config.toml
hidden_act = "swiglu"
norm = "layernorm"
norm_place = "pre"
qk_norm = false
parallel_block = false
init_std_qkv = 0.0302
init_std_up = 0.0302
optimizer = "adamw"
learning_rate = 0.00281
beta2 = 0.98
lr_head = 0.00813
schedule = "wsd"
decay_shape = "linear"
max_steps = 4020
dataset = "wikipedia_en"
Each number is 128 + 24 x the weight over the matrix's rms, rounded and kept within 0 to 255. Layers, rows and columns count from 0. Numbers have three digits each.

# q: layer 5 attention query, 128x160, rms 0.0701, rows 116-127, columns 0-79
# k: layer 5 attention key, 128x160, rms 0.0728, rows 116-127, columns 0-79
# v: layer 5 attention value, 128x160, rms 0.0664, rows 64-127, columns 0-79
# o: layer 5 attention output (transposed), 128x160, rms 0.0563, rows 64-127, columns 0-79
# gate: layer 5 MLP gate, 448x160, rms 0.0782, rows 0-3, columns 0-79
# up: layer 5 MLP up, 448x160, rms 0.0726, rows 0-3, columns 0-79
# down: layer 5 MLP down (transposed), 448x160, rms 0.0705, rows 0-2, columns 0-79
q116:130117153102136133137117134120145138101141159137154183101093148119184100107132141147130089130103145135092107129125084159106150131096122125125137129131119073121136158128131131141130140148117088127163118151123120147129115119116135069164128109
k116:126158103137090115132154118168120180110108145155092108144135144116155165126079129134106115138097110107160139103109142131161134122176128170117139133128146131119140055122149097138107133155115152118119146112123137105151123129134126105103119102
q117:125133141143158094144140157120142103080121112156166117122133141058119083118130122134152122117127118133121084147134127115148116178099111145107133088133085069175157146150086141128118102153134114097147096163128100115127142157179132119141113142
k117:148128132126105128119136111130108168149128146123099099136142098163142144132138128120125139112141115140138127157127152100161125095094148139126093140112120134146121101158114125113153126102122093173107112116139134104146136107090123134163128068
q118:132158113157136109147070100184127118175100152165127084141116132112118135143132116124124100131081160113185139122152166117189138124135120140148139130139131105137133091150162122151084162137153141148128169111113126140164103139129120143110194103
k118:128114140108117151130148089117149122139151143128090200116132142107110118148145153086134139104145121103111104134118134163114127133119133173157125144082126111155121142130090150131063143126121140151131080152124140151116108157118148108125103150
q119:141124123143148136127128117131134137115171145130202109114136162127163094098134122127140112110118119164117090139144148159125128141118131134131176150127119106110115162132163112103118154144131149164127096103091132118128135126138105170114125155
k119:085096158161139149102131121131163128093136093147116148148130119096080131151123150130129115172139112133175164149104122138130144124137137148091117128164133121127109130119126145162142126115132114117112126174121140146126143140126159134149099114
q120:141096153122109125129125133142155131165135111134102156164135127111106152135108098133109112122118107166126110151142125119109129158160116122108099184140165147164132136138137115119094111144127141129153135066144117127166124113129186117123107093
k120:114128137170157101123092113149131167133157133100099080082119159148125101086189137176139143155121133120150125131119125110130132118129136145102147132106132090134150149139103105117130120112130121120076118150118114131171164175105070113123099130
q121:127140125157154106139130137118101108123113121104133127132120145114131108152107144181157114089099177154154120137116110107120129141157160132131148135118126117155093088089156114125117129115119070146136117121139172120161115135164068138143112148
k121:141142142110129182116114099133148102109114155074114147137133129151091121139112121143172159093129122129120103120135164105148149104115139116097091128153116153141106137142085132118149119127120154149106158137136146115123095114144170136132110206
q122:108150111137116120134169110146104136122133140086142153123105125142098119095100138123139101124154125138133130128103117130128114141160156119133124143165136096085131134150140143144151145107136114125101135091164149143118117150168119091184111153
k122:113136121105142130098116166135157129096122157142108128096119164120131113139098089184125149139149109122110146126132106128135132160143150109111128137153117136154146115164149084111130117105146134154150116149104127090085168129139143145137128164
q123:155115106098120124111182139161149122159110143134104113123150072121141130200082148127090122103127111078157131116124115107128144123105112157171122160149113101203137119085126139118143110087185076126121094115153120127153118142173112095150123061
k123:122119105087143157129145107104145135135140152121118141133124129122134148116165116163135108093124125099117104112123103126115137139116130139125162094100136163127136158155119173147098140123106142107146134155132153048127101141094125079058166151
q124:134126137133129141090120128105139135132124146108108116136092132125141123083149107153118116078145073114167132157120134108164157120114135123091126145095144173119089152115151146092112148121104149155126143082168128152113159109109137098108121121
k124:132111089130129173147132145146096108085120101137133087103122110139132107121112150126141150138163176145125150112159155114117125141134102130126133160165100103126137113124090124148138091161150144140153131110134077078103158154141123143148124143
q125:082133146127124171127097121133129126079133140133136146106100123106137157121117093135197081157161152151147115135107129137079175124135157087093122109142104136164125157163166161143127102100104133114111102128144115152144084139134134146169089147
k125:118113080109124095141127135152079156152117152104146101092133115174120108121103127127096164114124122156072128112173121132141142147181126137132126099138142119114113124120104103132140123145166151120116115146122112129137147131101177140146123139
q126:114163102115167115188132157143104080121132144134138144139094123108093124120115143121116105105137095104133110167157136114152126127166143123121119132155117135105109135120129151106148106107125144161147147092171105098164111179129161105163130108
k126:176133148100124108120110096147129125152093128122077122145119143113139148121142130139160124121158134125089130105089125131118126114097123161126124128098098157156169167193105131150149145126114127156109137140139121120132120146107122132118141144
q127:142137109135140107121114168124131115114160105136182116106117126154143150150160132050140141146151088086135100140117108113152145116129125117163108113098132102074135128128086144124137125146104120122157144151157105091117144163117094132141127027
k127:144119148116118092074119165115118136126102116142152121146142128109082119132112112088090066117105149117120134166128137157131130137122104136122178150135145148132106154153137143116136172111140140143141142087118173062127158136120132142131179169
v64:132139116149098111161124096140110116139098097126163143142161113130161101130102171132101120094143137118125110078094142105128105144132145127161163135126122169161104108126098142139131127127172124124131124104125140147149135140109112153131098116
o64:133102120135142110133110113124116147121135107143142110127172159136105104127086148161131145121108102155166147167127119122145165091156137103113075139114140120129137152152131120124121122136160063109106151110120145100095148114154130118137171115
v65:154095141090179066143113127148123136103122168116174134149115122128089154154128139152099143135127159158151129152103133147108080164151128115137134142162123147107135156114123135147132134098169125078108142144143103098111150113108100120104171106
o65:145104106124142118118127142103146113127141128094131123153125152166095137119120153162072148153145133162145129127104119097117099118124143086156125167106134146128142143150152105090136106137165130104153150166099137110128094119157132131107152135
v66:080115120117135097138169124079108144165052112083064149120150111149116150140124156136090085066159116159110089086118147111136131116138134188110110182136163149156167112162146161179131155101139136108166096155077146141117153122098117165146098150
o66:143096179161087128138147077134145117120112151125110110141142141133104096128071113141162151133101132114155158131114107135108153123123123097101098153146093069065182117153160106112095156104137087111086111143087124108176109119133151088088138163
v67:142155130112091121133114117123126120119094092145113121130133133109127158140107135182127102107126134151150143131139154120128110159149121136071136115119130139117101124121131148143134137104118105145141141125164091122131121114143190171112141114
o67:116128140104131137083110153147154122154149151106114118113139113101115126149126139150141119143156112118164119149145130117161147134134116129123138135150133135144126135109128112117164097133138076138124119119150141145150102131100104160115172132
v68:140126124105161111135152108107126140113157074138144140166093108135127154149167079110144100082095136173134146146142087106170110140121086102140106074168090162114122130145125103140157100109115114100150108154142113156098165133108135131139108120
o68:125125110116124115120149143137145127154118139077140116146140117175077125105160112104082135126119103146145167129082117151148144148125109152103118158109119120109146105113132112152122159130131173101128140132107108146139117125105116142092177125
v69:155160123116154124143115113159111154119088129137168146118094147124072109108141075106070126152169095117171126121123133160097133166151149124121148145126106082141129095112066129122058154085170136128123181104129152136061116115118147129079163107
o69:131122086126171085100106143135067166133103137107128153198108137146146111119156170149066141145147122128115139102138140087127114120121130122121163126081136153156091163165115082090121103131137111151151104135134115132103140156104158106088111151
v70:157093130109134140147096120161109092134089154114123093157110101137123158168139135160150127145081126148164124105136123171131146104127132054155119104143148130090144132137125124109128131122108155103153163113109146164134156131107140156137133164
o70:138151149118134139126129102125166082149092125134156104103091096100119101121138125132077126154132116134095108094181139134091116117108116084135127142174112156093124111139136162175118139141126157103133082135123073126126124149153106117097052143
v71:106100135162142107124103133124146176107147109087108132109131111099147091149158145109096134131113145137156123200125136132107110101194145107131156115145134116137094179114139101120128111134131148108188100124130135145143095174125109109152084122
o71:135093098118110103146059094135147154153129117093148144103157164118161110135066105122112106126140143131156130107172112149138136125139136150087155142096135101128079135151128143162175154098117090123123140125140125137117112112119175093185152143
v72:148069133140120103152105126126121146135115130106144164136134118163143099138124141121124165132128118119111163089141099090161106130117160145147161143128127151143149187130107154095129134142091099129142165150080114130195165151113121152141113104
o72:138141135147182132142141112140120159067143110061141120115134122148135121136125102132141130119114120141113099130157131140139114103162140119146159138159133180112132139183138122153148105141127113137091143117105109117134162113137136138142165129
v73:157094144126147137101097119109155183110156137133120161134132177125105138131101096131117117160102137145137118151170134153112140182148098115106146094086119139143099141127155171130134120131105114091107156103119137077097113104103105122130089119
o73:138129204125106138153136156116091127115142111089173138121093114128176131095149105122122142146106137136120129165109126159148143179128104123110124088136133127167145159182122150103131167149102174166145111128105110103142146145141097174118153101
v74:124161094117148180152124111092130124119151157148185116098141120130117148099129144093103137140136125124136107142122129144143095142152107153145111125143112131116202117085100131127136160138171121171149161093144154148151190116115085090105116150
o74:139116135098122133181145105088143136154115112149139167157119103119088151136133126122125155140120154165103126106137150101125137108134115120178112097093114114099145129163150105096077123121129104134115166188127154139074136109148147137143116137
v75:127141135106097151127148134124133086140135113166114128153117126126151168156121115133187145093153090178168126149121135164122132127117125162124116144157141130104094156110110144120101130121120157116113124102102143163130087134108116131139157184
o75:124110134110049127149152142143195101135108135132079104100156089114124157142139112130148120095137135134101154134137166130113130119119111156131130133092095141081121121120144149148144154101143110104136126151149129139175106158113120142098107136
v76:086100148110111151173079093151130110126195122112174109093150134123105121147120157085110138164101148128132193192120132066140078095135138152150098119141149081114153083113156118144113108125113146171156148116109115142161194153139098126140132131
o76:093184121102134149137122146105148155170111149090113113119129138099124135156080128158129154143145142129145090091167145113091140102119131112119124138115148171094085142122131140146102139166131169139122149110133112143097128083148129128173164138
v77:112145144135133133081129123144126163125096155139094133150082120125138161140151114165161135128119150140122131138105115135155126140120163102116119139143159134080100141132120120129126124147101122092137126167129132133113132121114162096100151100
o77:130122128117101160137114102141132118127141146111140106123120057146145145095163104074113121148147115101119148138119120134161115153142098141094128127145114147176122131118133128149119142124095105108116134097113087143123129170144131139076149125
v78:130109142115184076109152123144085163115089130147108155116137104117105145116155132105112119142156139154113139188164133087149140125108136097137114150158118119126111138124148110132123162167121136105130098148105151119114128123155135115125109161
o78:123147135166124105136110130138144168130152141086120119124135122124124172129107119102124141118114154111163127096114107092153062175091119113097143141123120104147100108119139072123131153116137137147130149133132125122155140115130140128133156137
v79:151108120102118127122110138121122115098118072107183113130159161133114133188122132134099118140075114125077080076094097124088159144086100151118104081111124118106168081146113175105113141125119172144095154114149147109133151129132169131133173144
o79:114149144103167132101164123142156099124112105132125131134136119079121106146143097186129167159155091147116107151131143112147141138102099111099099112154154141149161135103135128120110173127150130128133116119100105132103132122115110128149120131
v80:131132135109133100101147084134134082135138125127105134114105109155137107141126130162149112131078106122143175148143119118190130083086139112112135114131141140174140149165097111151142114157129121149161166134131139135121146171098117108117106090
o80:134133087125120131125120142120150153128104129161125095110099146173130115106109127139153142144119107101107116144183126132104110136108068161116112129138148118132110114138123136172131105134125193148126122120117079126095170131125125119070112091
v81:074090123162090118075191139142131173141104127088068140122115103171145140138137117146109188154100069110110097132109106078116111114095169090144106181158188109137119076103089094085131130107153167139113135153089131163139117172144119134127109132
o81:110138109141094122129059071139157143085105113143117088129113127130168131138136106098148125118114134105070154145128100101163120145174109143124145147122141174147093155102170128125135145155124097132104116072130103118122128120151143109107138115
v82:191103135127102099071114088157138174160123105168137112147116136137126144177142110150148140148136132140136167085151093132107141131143101110088137150108113140094139133111141106108142117130108131118151164106110146138097162129089138144131104127
o82:143116094129153080096103157130148101120121115077165126106126128143126172154162130125094131134143100112126163129137126132118111166184102137149101113120151145148156136125124136131136131147117153145124102112125106118105137116140125156118110127
v83:121099135123138099150127131116120121136158174179134125124166119124112118176089154140145120132115157116091108091096134135136116185143143108153106172128115133123177137142162169157144115117147144117142113157154089122127120143100092100111153134
o83:147122107098137119151121116098122132127081130163067150140158215123093160120105150150138115145127123144117099103141140104098124146145126078134108109091128158141123154124092116151142136105149120095152144138125114128148118109149154108130158142
v84:122162137136150142124140153113144085109158138145177126155146125132144124154141143106131091133078137094087126148097144158090145158126153080158112127113201110137124120130073146129116099144103154124065109129085144144157073090190146101103184162
o84:140113119124119162162150098119109129126137154172094095113108157085172124132131125150138131113110089132083072115133178134164123182095115112075133121121159156142072146075110130170126143127133135130147145113134112163108128108143114107159095131
v85:114136118129168106145094140140124124128148148127132130142085126130156111110137148130177149130127146132121128188132096155142163134104129083143137133105160145109100126168160097147150120163072122102117138116129137125121116130162171121130121136
o85:130154091128131153136125131134100116144136132122126111087135108104111128106145138083096109108147127107105111102108120099162136166128135136098131138153109166146113149137066109142122111117089193116127158120137113188155114132136122119108131131
v86:190103129154143141100104151124162145096118178108140111139151141158141064125161094110127184111074112098153140078127171139130149140110137128140161119088147142127160143138105108074105155144088127109141098092122149122133109103125140087124142106
o86:117125143159202129131139093103118134111090137174166148116129137143127139125171109092140102131147111152094106130138125145115083115146151154098182091143116104136110127114108141150120111097114109140121131149121113105124133105159144114167087156
v87:133122130107088179153117141150145122109148143088133169128127082118122105100100124129133176125103085120144085159158176152104153129107127143117161119124145091100078127097134148124114134107141122166070108089107128127125109109081140157161143136
o87:119143173122114137144124128139110123130159118141169096115125087142150113116137154157135127107089131135143105168141138127117117068091124141138151122171125097115123140169148187124142124148146107158141125117111114061144113142131095158116104096
v88:131081151136135137132112111136138096103138128098139133097155169176084152158096176114142136096081155103134113125132162145111095120130195103124143106102139136202099110105087170105118159127159162118131118115114118143138115131117128087124094118
o88:079181159089146144131085154100135137125078140139141141126104184123185140115127108167148143126148102103113105118183126124112084125137138120124127149085136142110130129123108138116117108141141116144086120151098120142167113142122108113148135119
v89:087133147134068116150122123132140106131105081161096141135145159167131135153160142110115107099143167113151118102109116124123107101104147162145131143127123144097132107137150103175135102118134128117143131131111095105148124115153108152128139108
o89:134098146126163131127169109113123127169111133095122108137144139136148115152096127153150141161118124093150141108121069160113160130176153098129092166149126119093105152049153135121113122129111149100123136127139121117150117114109099147129137105
v90:116168122141110147093178089172118166118146092094118142127129110178117135099097131129125150100108137112132091110140139153153127102119175148053124139139127107134124175102135124116132136102137091144122108121133136130143161182087145093139133102
o90:121112117133114150119060140116139142114123108164142132120133102131127117119168113117121119140142095118131166160117119156109099056144115170124159127089142136142155078158147145148142113149130067159098108131086132146129112159139114104107148103
v91:129159110163084147114091113131136054157157139149111134150132151131119099175112110102107135104157109135136110082089137194109130119100085163151158091160138137110178153132099110113138107105125152116111134160180144130138085103063134142122150113
o91:133073123105114143138167148126142107139099086183141131124202106183113132113152133117117124119104119141111128158074134131118167087163165141158118142104152128110118130170124160119150119154142103113098127124131130120105135149165125158138116129
v92:143109127114144157161156141096135131101144107143165139135163113146130117136120158146127157097095147130130097140164128120166135134156132125116120101130127134110123115118141148144134140127106119135084114070150118141150156131126101097129101159
o92:102147130106153122130131119122189148151152109124151138131143124153098142099127128132144132119125137122149110156136126150121105110114111112106109105115136099097134130104132121180098127092142122146138167131108141116158108132128115144154163103
v93:098127114132132125088158125090127148168087120150094131131134114116143167113109121097146071160153117136072108119125114154107190128137126129055117188112128167125144105140151137163137096167126135170070136131112166083144131108154140154118131126
o93:187093133132082147144104128124084090110137102176099145122113141091146118150126165130134147117124130073118171115147146138126130164133106105122082097153125090149199133091146109088133139122095158135101119130141144142127139118097142146118104111
v94:153138101165146137118107102133120172109113124122129123135135126125180112108115171130110123097107140125144114123098176143147110160131169087119127168109144133150127137149100107138160146130134133095102114102159137124151138126161147120109122143
o94:158104125134147146135085102127133135138116111192165128109135132128119111109144144100118115118134101136140130178109128109155143096163134094052132146143130124151108126125100076140129114127112075122127137114139146166118097128165116085142141117
v95:098157139105136127128112139149140137130143110111103130102163150118149141142101110120123101151131135118112121122171140162106117099140144142136120149151075110169141133120115161139129083149142149162152113139103160133125110139117111103112119133
o95:160130122128079101162126135129128148126093102133148161162143166129189127173112128174153148129120117138121108107161147104097115149124099160136104104081152130112137106085140116145166157131110128137157109133145111157137180102099126100168125091
v96:111090130126144135174080111112104101123118135118137169058156111159111102141135104121111157120116149139131118114119125151140127109092139145114106143141148126148139152145125109084107137107142148129147151162158131098129163158097084156102142096
o96:109124102100159153134135138127147151113081106147115157143140134118122113124117133163115127166130118114123138136154134135079078094105116133140135126133111122110119100173140137116147128112130107136089120131111129124138141137128166150120118117
v97:125098138103167125144179144112138120154102126130154145138150072153123139116143143093131112131125142112096099149118143137098152122140152085102165141117125111143094142111106166100146128170153109086128151121149143134073135119105170110139099152
o97:155130107118119132136105154133092141105114101122121109128106142141110147102124150171077103135146094148148178149149128138150097131105114154106125146098123128102122112101149120120117176135135146110092123154102160123162121151080148096151094103
v98:093146106152161096146125137108109113176117155075131116128103154124147137109088124123146135180075110153129133154139094143136113120173131093138124132136136112151188126131140161166133142162129110115098145158134151129162141157117099095109136110
o98:129158116141105129148141106116134111098152114128158113137089105159129106107133129123133159098113131125113097088123142128131147128138132108139122128152122165141154101159131115142115092132092192107069144163117163161102109162157136122110113116
v99:133109119150159150123110154153095095140158126087145089121120173124100146107110149115131177144105132126098161137156178092144142118105134174174139143108124138130134141154124117144149161141157118157126160164138114138120151124125125075113150080
o99:113189128128138150103149119123125120123115157166127145119146084129127159164122135129162096107177120125132112128153095080135068100064144137164145072175134117134135107154106105110120101149129092130146138160107172116107132162172147115134174154
v100:103081147140111128145137131080112114119133172145174107100171138124114153087160131114103154159147136095167137140103127138118139105148146100109164103121137099154159090102130149088124135135142162138100182137137105112186164131192163131130122157
o100:120133123128168143109132139117164156138143134127116159123110102101106126127127131152133148153142156099129098116168131142122100140133174136164149140105107159117098130053191139119120093136130142110080125151136180125149139126095135143170068131
v101:137134137130163176099097154145135141112113135082081146132152181175134116126168113145127163103126141092171081101121158127153113076089116124122154090110105143110148173143129116147139123181128130094137141152189143148108151117109137115100091120
o101:137118160173130140117125136137146159130058120124158173154159080146111142102187107084121102184131110109113144123111067124128109106147146181131131136151100090111081105095145118158127143125122121110100149153106137136140131147148121124156120085
v102:127089105172113103084130093066158157099185110127092136108144136128113136101123143162103097110148158126120189132148095139157121102157182100076117147102153172170134153122123154096148132153127128131169163069122136133169138197155114103137120155
o102:136117082152128129119099130116158182102166121148150132084083157106111148089125085147149157132145118089108110120182139136135126161159127171113125109076118124145126128152129121148115149105113133133129108150131114129087148133121170135118115127
v103:097147100115151103155171129080116130147131098139121143124114122129110139158120153144128155151152132128128110157122092107104150125129128132135145137137139125091100076130150117145157142116147060163155137150094138104109126144111100100151100075
o103:131163101105096123117159067122153102139159132117123112126101080148152105166135164145115145130142121108165151178134089161135110174086123151154115106111124134175169137162148145058095154134102119143091130149118149118163137148132146174078164120
v104:176105102116147130178129120145129117116124133130165145096116138202129141116098116112139132111094119117118112097116123158155115160093179149173122112115086145129121176103074170105104163126111118134137148105069118118126128151107126112122132106
o104:111149163100184136171143132099084140098094128104126134140092152142189117142122119149127157130131096149100111122162141114129095094119116126151142126120134169107160118149082132133129085126130109157125114177110085142119162140121117108110107107
v105:112167125134153112146143121112100166124116155126108125109122159177083152139112149180131119102179146118139106137135142153150112195168173113100105136136144167119130101102183158145179162110127112115123115096143139156162149104114087112131092171
o105:116139153123099141150078093098135148142134131135117159113090161107102143093125115106117124123134150119106147131109128120141153154164139090144090126084138148110159146178139144104109136121090090133127144155110139149182117167154106158128204125
v106:181131132103142101112178159060156100110153124140136096097129113126109165187149132174115117100094102132131094094125093148172150118135067146153112112140129137072182134133129144116140160117121145118146140110148149121110183109102076059107118167
o106:124120150110122140129162076102190091139084118138108155137058113121090136113120104146127145151141138139115162149141117171092112140129072094128110119122102099112160113118119159118086179059138176122160135195110122141117101122108144157107083148
v107:141092129081115161148117124116140152095160098132086142188136106111121149116117153178113104107108158121100114097129159120152103175092114133161112097106140158090130135136089176115172115149114118143116199084125137163176156152129132125147129175
o107:170143171135114138146143146164142108131125123123121120091122114068101149134129090148109115141145114153103076164155109104175157126123082149096121118154125164137142124150142140165089157161144101094174130150128121117106158089143135113123135127
v108:125092142114126098142200132123129131079091146162121117093129121161132155105152132156110128133150136128153144112127115098184158086107155106117103119120154131130164094128140125126120140121102104133123160144127111123145145139208148160117112128
o108:125162145154174125100125103125170156145139149109090130115091148107147113107122153108149142180121158095120105133125090167116081130112134106139137163153136129126100134071143126140109081120124172156123116103133097103161136120091114112126121114
v109:092199131157069141124128133104142141109112133134128122105114141132159129104132114160132127120125133116163123107086135117158063124147144154123133106151148107100111134141108112118132148097077156166141122149141097146171154105157124130141126126
o109:110113130127126148098142144129153122165133158118120153127120087104158108141146113088157128123164117112135096163141167162156168123160161154141154127131128158121091143086143174124123072120112081149129110123134142163145143118123118134136129102
v110:177125151141140078141104121110141134127148093152166100116139127093124126111107129110137147100095107147156184164148110079133133135113135101093103139138126105155079101110115123118143120085120117139140141116156134092147142162127179128154145088
o110:090164057125164159103134161115170170133154112097122094074109144140111116128170131170112110088167122145181098165123124110162096145115109175091133134105128145185113095105125089116149075118132141125125126107149133140142116136110122171095152122
v111:087103122087154149180140156131102097129140134141111168116140087133123097128129147123158095159108116136131172141140198084164147130116139097112087162126114148162098075140109168145130109108147166146114135126130166128095099127137110135126139149
o111:158195142128110130177118128134099136156125134163119115144114179103155137119110133149133140157105132141128124132159155133125132137082085071098104132144103139153122159086120104127110144137118153149138136099137110109175155118088106125145134100
v112:122178125119149161131120180164109127098127092097166104124157143125124163109148147099130158147107103136126127161127171093117130086112120176114106117123104102129136095165120134125125134125129155130125077154153140130108152119161141127125132134
o112:111147126168127129112159105122162161170134174112121138145128088104108118138126124128153113145175129166160124105116132133119099115067134143097118112139122093113117103061141081163122132097142119146140132119108148147162101139131107101170135110
v113:146141141130130135172136099123166113088102120149160147139116142125161084114147117152121127114135187133152133063137141131132140146105156083130128115107123112173087138126111129084098132156104065113176133140161130092081119137104133133109132100
o113:109125099117175134125110155143106145152092123102164139167139170157172136114149160149095122151132069129121130155141171143129105133130134188118136132130130139177088132129079128123119151124099128144131080095128094138132171135093134098127124093
v114:108082118156141161093137131131120146126124144096137145157165183134112164115107113086145117155091125113094120148116151127112100143095149127164145107102111106114095154124143167145108123189111155098108106173100137165126121098142115119104119117
o114:128147205165127123155158130119075145098112155138151141145144063127178143112147124113166139122076122141134118118128133120160086144113162123122133110134110115129096154110137105160117158148167118125133139097101126108146119136168116110153117088
v115:087165115101154122138137139103122144152143115160133127120110141163175169063113119164081064116183127140129142100124089148145121124117135123120146129128126166091132140141131171138153119133114097135142148136131118120162138127126133149122149125
o115:181075126157118152127171120144085136115135109111121137119095115119096094129154120142099118100144141134113123134120101136150174141159122135151114140152125124089169133117149116113130120114114136115148113188133125171131181136109112139095109109
v116:132162128126150128143110103109115113128133106205120176155137148140110059129148140109090125067175135114151144136146135147133141165107148136125131143130109132116122080125135119102127145139181096125166160099103123116110101097131133150114148109
o116:135111146134161117148157117137110163154130136127140111168144140168093131130157134136124145138107112090123138129109094131125134153148137138125113160091112128144132141137149106132103149120130139124099152145142117132129136129116126166121136134
v117:172091106122121114168131138105126130123098134147116159127110112090127063105132142156115149123151087076139131087153186098168117164139142099143120120127081156103128147092077112076096146112112106103096176096108129132122122174113109185118166127
o117:124116148147176118153132100154144129120145112119161097151112140145139143119155126133093131140083118152128069131169132106119159101125099125167147148148115158178139127130106104161149071110145083152129131140151121110087165136096144153121107144
v118:094127117106148163111166115140116131097152077110120134161108091132168161119153114165098141155077105124133124136118115106156101149119155100122145129171134140154120136148114157092147111098143086137117124158144106141127106165139123138133116163
o118:156111094137108134129084088156151150122137136133128119134136097133120121114138078138132123146129115159091128145106119144176130147121073172108133118123155147137101149132171126165139141141138107109153108112124120121153164121125127105102184107
v119:113179154123134130147099144098116123145135138103151142142107142126172133083128090154165129124132083142162108100122072142173113109150125130117098144151104153164128115151122160114125124099137122107123138154167123118139112089133115105128175138
o119:133133123125112122107173156151159142114116121125124167158086124137113097092161101115139162112110151130100130118118168181114106123143133141152120115140119151110162132155174147122137116081082168081123137131123147159155102156078137133109127133
v120:101123141115125156139107121100129147134137141130140127078138097123105094074130149188145174121146131112116126157203106143136129166118157162104111098117118135126115082129187139103156150145091149143115057131068099117116097141154097159136132108
o120:078161131129166133141115108140128116080173146136148122154116132137080148145134099102163120079117193089135088121126127119072118131124107123140119119150117132133198130131128123138149127099120134153140151116139139153156119115106123191122141121
v121:120071155122142087120116118139147114142185157126102116176136122109091100124104106068112077121126119144137210168168162126108138153133119097149118168136121110126101124086131136136099094138178128134131162114113122135167140101082144100123138139
o121:147159151143087119144124183125096145127112107099129097096120143155145140125123138199135147108110142130123115123125102106127105159126134128127138146080132123110119116114159163105132126189160153098129138150139126114102120111144097138145130190
v122:129106119152148129061101121157164141080135117104124122101118134127111157157161154127101108128113129158132179144103096146133165109113154111131135120136139151141104182138098079144131119160126134131128127111101137155150102117159124148114091100
o122:137094109107119146166086109105122111130106141139163122131147126104167121151115097116136126133134103084078158123137138135145109141107141126114112143140150096104094136141131126134161132136117137117128117104144102122092163133138149112148143122
v123:110149110129150109100153139111133112125114150127134183124108088140088123138149135115140136100146160089111088121091153103131104128130096125151121151185104153154139156122139117089120105129181136104147152193128115145086140106127063121115129123
o123:136102118109105127153116141152125104090095127145091132179117143131131138125141105123110111176091080140122177140152126116126117136127105150156127140076121147152135118125141114110115133127132107142129154151102148119153151106098137138118133128
v124:083145112142109058067167166116149088111118104145117135118111112138167162118153119088102135128143091110158112134108137120149135098078107111135157141152146086118154086140123118058124129120136124125051165154094110121141121155144149140125130114
o124:120089092163131135105129115151156117102119126128070080122088120152131140120149123157140127100161105106094105157113091097145143162136119187149137168135119155131104114034155127096131090134132166145102124189149153139144170124103119168123084113
v125:108085111134105189156161077130107142166057171138147136122098121126106141126147095144165136149157143143140099070120116127121136111135204091073103092139100125162131173094104147133078135138105121089102129162098141138109121151131130150123135110
o125:117145137098169140150090129124103091082132113144140121173126111116155122108159112094072149157077156119129170125146170125086111074156107089139135139129123161119116123155127119148132147153097098134079092077121127121148142150081094112109106120
v126:130126112159094138099128161152122165143142138119123122119097122077082145110140163133111135092148114139158151171094119136138147104157127127142124104114126094147174104102168136116116162082152157106124157119132123160118165114134120129117139129
o126:095123166125098140136102113120148136139141160127121124151098113133081140094145097112107140110132154115106148117099130097113189104144145066144146185117093157139123126163110119094102143102119138128106145122131161161112096157121118126122129164
v127:137138102141103124096114125105131147130140130125112116136093112102114120087117116169133126109143111112132131088110153117128110166116110122165132140127151143111094113114138120085112140084135114112152112140107082147132094124084092115142140118
o127:106098141140132120134120134143107095096119140127112117126075130111133149122139107124131115085134126163106120151136142108151185137153136133154176099116121161138141135163101172095131106116116075143163106168134120123115154126115144149107134183
gate0:155118114120122099136128139146115140124121159162143137132123112159099121128094111124145141109111175150118121104142081139108084118108162094153162143131129068078108077121127085155144093162148197133128172146156152105143111140175134116191147162
up0:099131113112202129106105153175165178124157067103182130129119166135106146091120096106165108092094140114120095147179121088115117119129166117173169108149120140100114136109137112117143157123145137127104118123164118123137134165133130126132136127
down0:111114141153099125117126130126172162123113092117089106148156135118106141087156077109144125137077116135170135096142159065130137124111163145098118076122136124119195140149126101110148134114134147127120131146111104141099120091097123157108139155
gate1:122129122121113115091136139135126145126136151121146153161167107149088125124093132120114102153158158109129151140142104152094113149154123153136164186170092097105130141121110133161149112093148108095119082080151107126144169130130175129152086120
up1:128108150123111124123183129155133093133165119157151142129085089144132132119168101119116134109106150122091085119125144129142154087144166126150168097142121167142143125124145118125118172116126082139146150107099138115108148101115121159077133173
down1:118153117057149118104093138143130138124157162129132102150156114138162097139154130142164121145160066104116103109096132131168143115122114128122099147123144150133135129129189149128137130146133142128157138112142118122078114148125101125085149122
gate2:151156080196181155131097136088101136117127131113171124092115065154143096107118121116131134102156180129116140129156165137169127125122138120076164174175144130131144165143072149122087110123104172096161144118113121119127136139136164114135132148
up2:111098095097120141139097109127092073173118117131146137157138145133127104126135139104135133095105164094096100157154144116104135145132104099123117102117121138138134173139130133088093133168117134144110118115150121143124108133074087137158147110
down2:143110124099108127126159113153133121129154112172146130125111055131169185148108116127116133157095120106125085122144146136115127173115138151105095085112105129110113118135095088098105089171186085149108156147086116134078112170100123098155123085
gate3:141145112124131116135152133150119159112138103135166138115112117184126074150138122104078132144136113125130114136154108123116094145156116127092150150157125071116133116078055085166138148179130131088165132122136156144114123129111102066134124107
up3:145132129146097177155098144124106122114083122089105115129139140120147137107129126129135152151098142160102149181133140122157114164109114119108120197101131147166105115135149116103104124105096145154142138142060109088086123123177165106134152094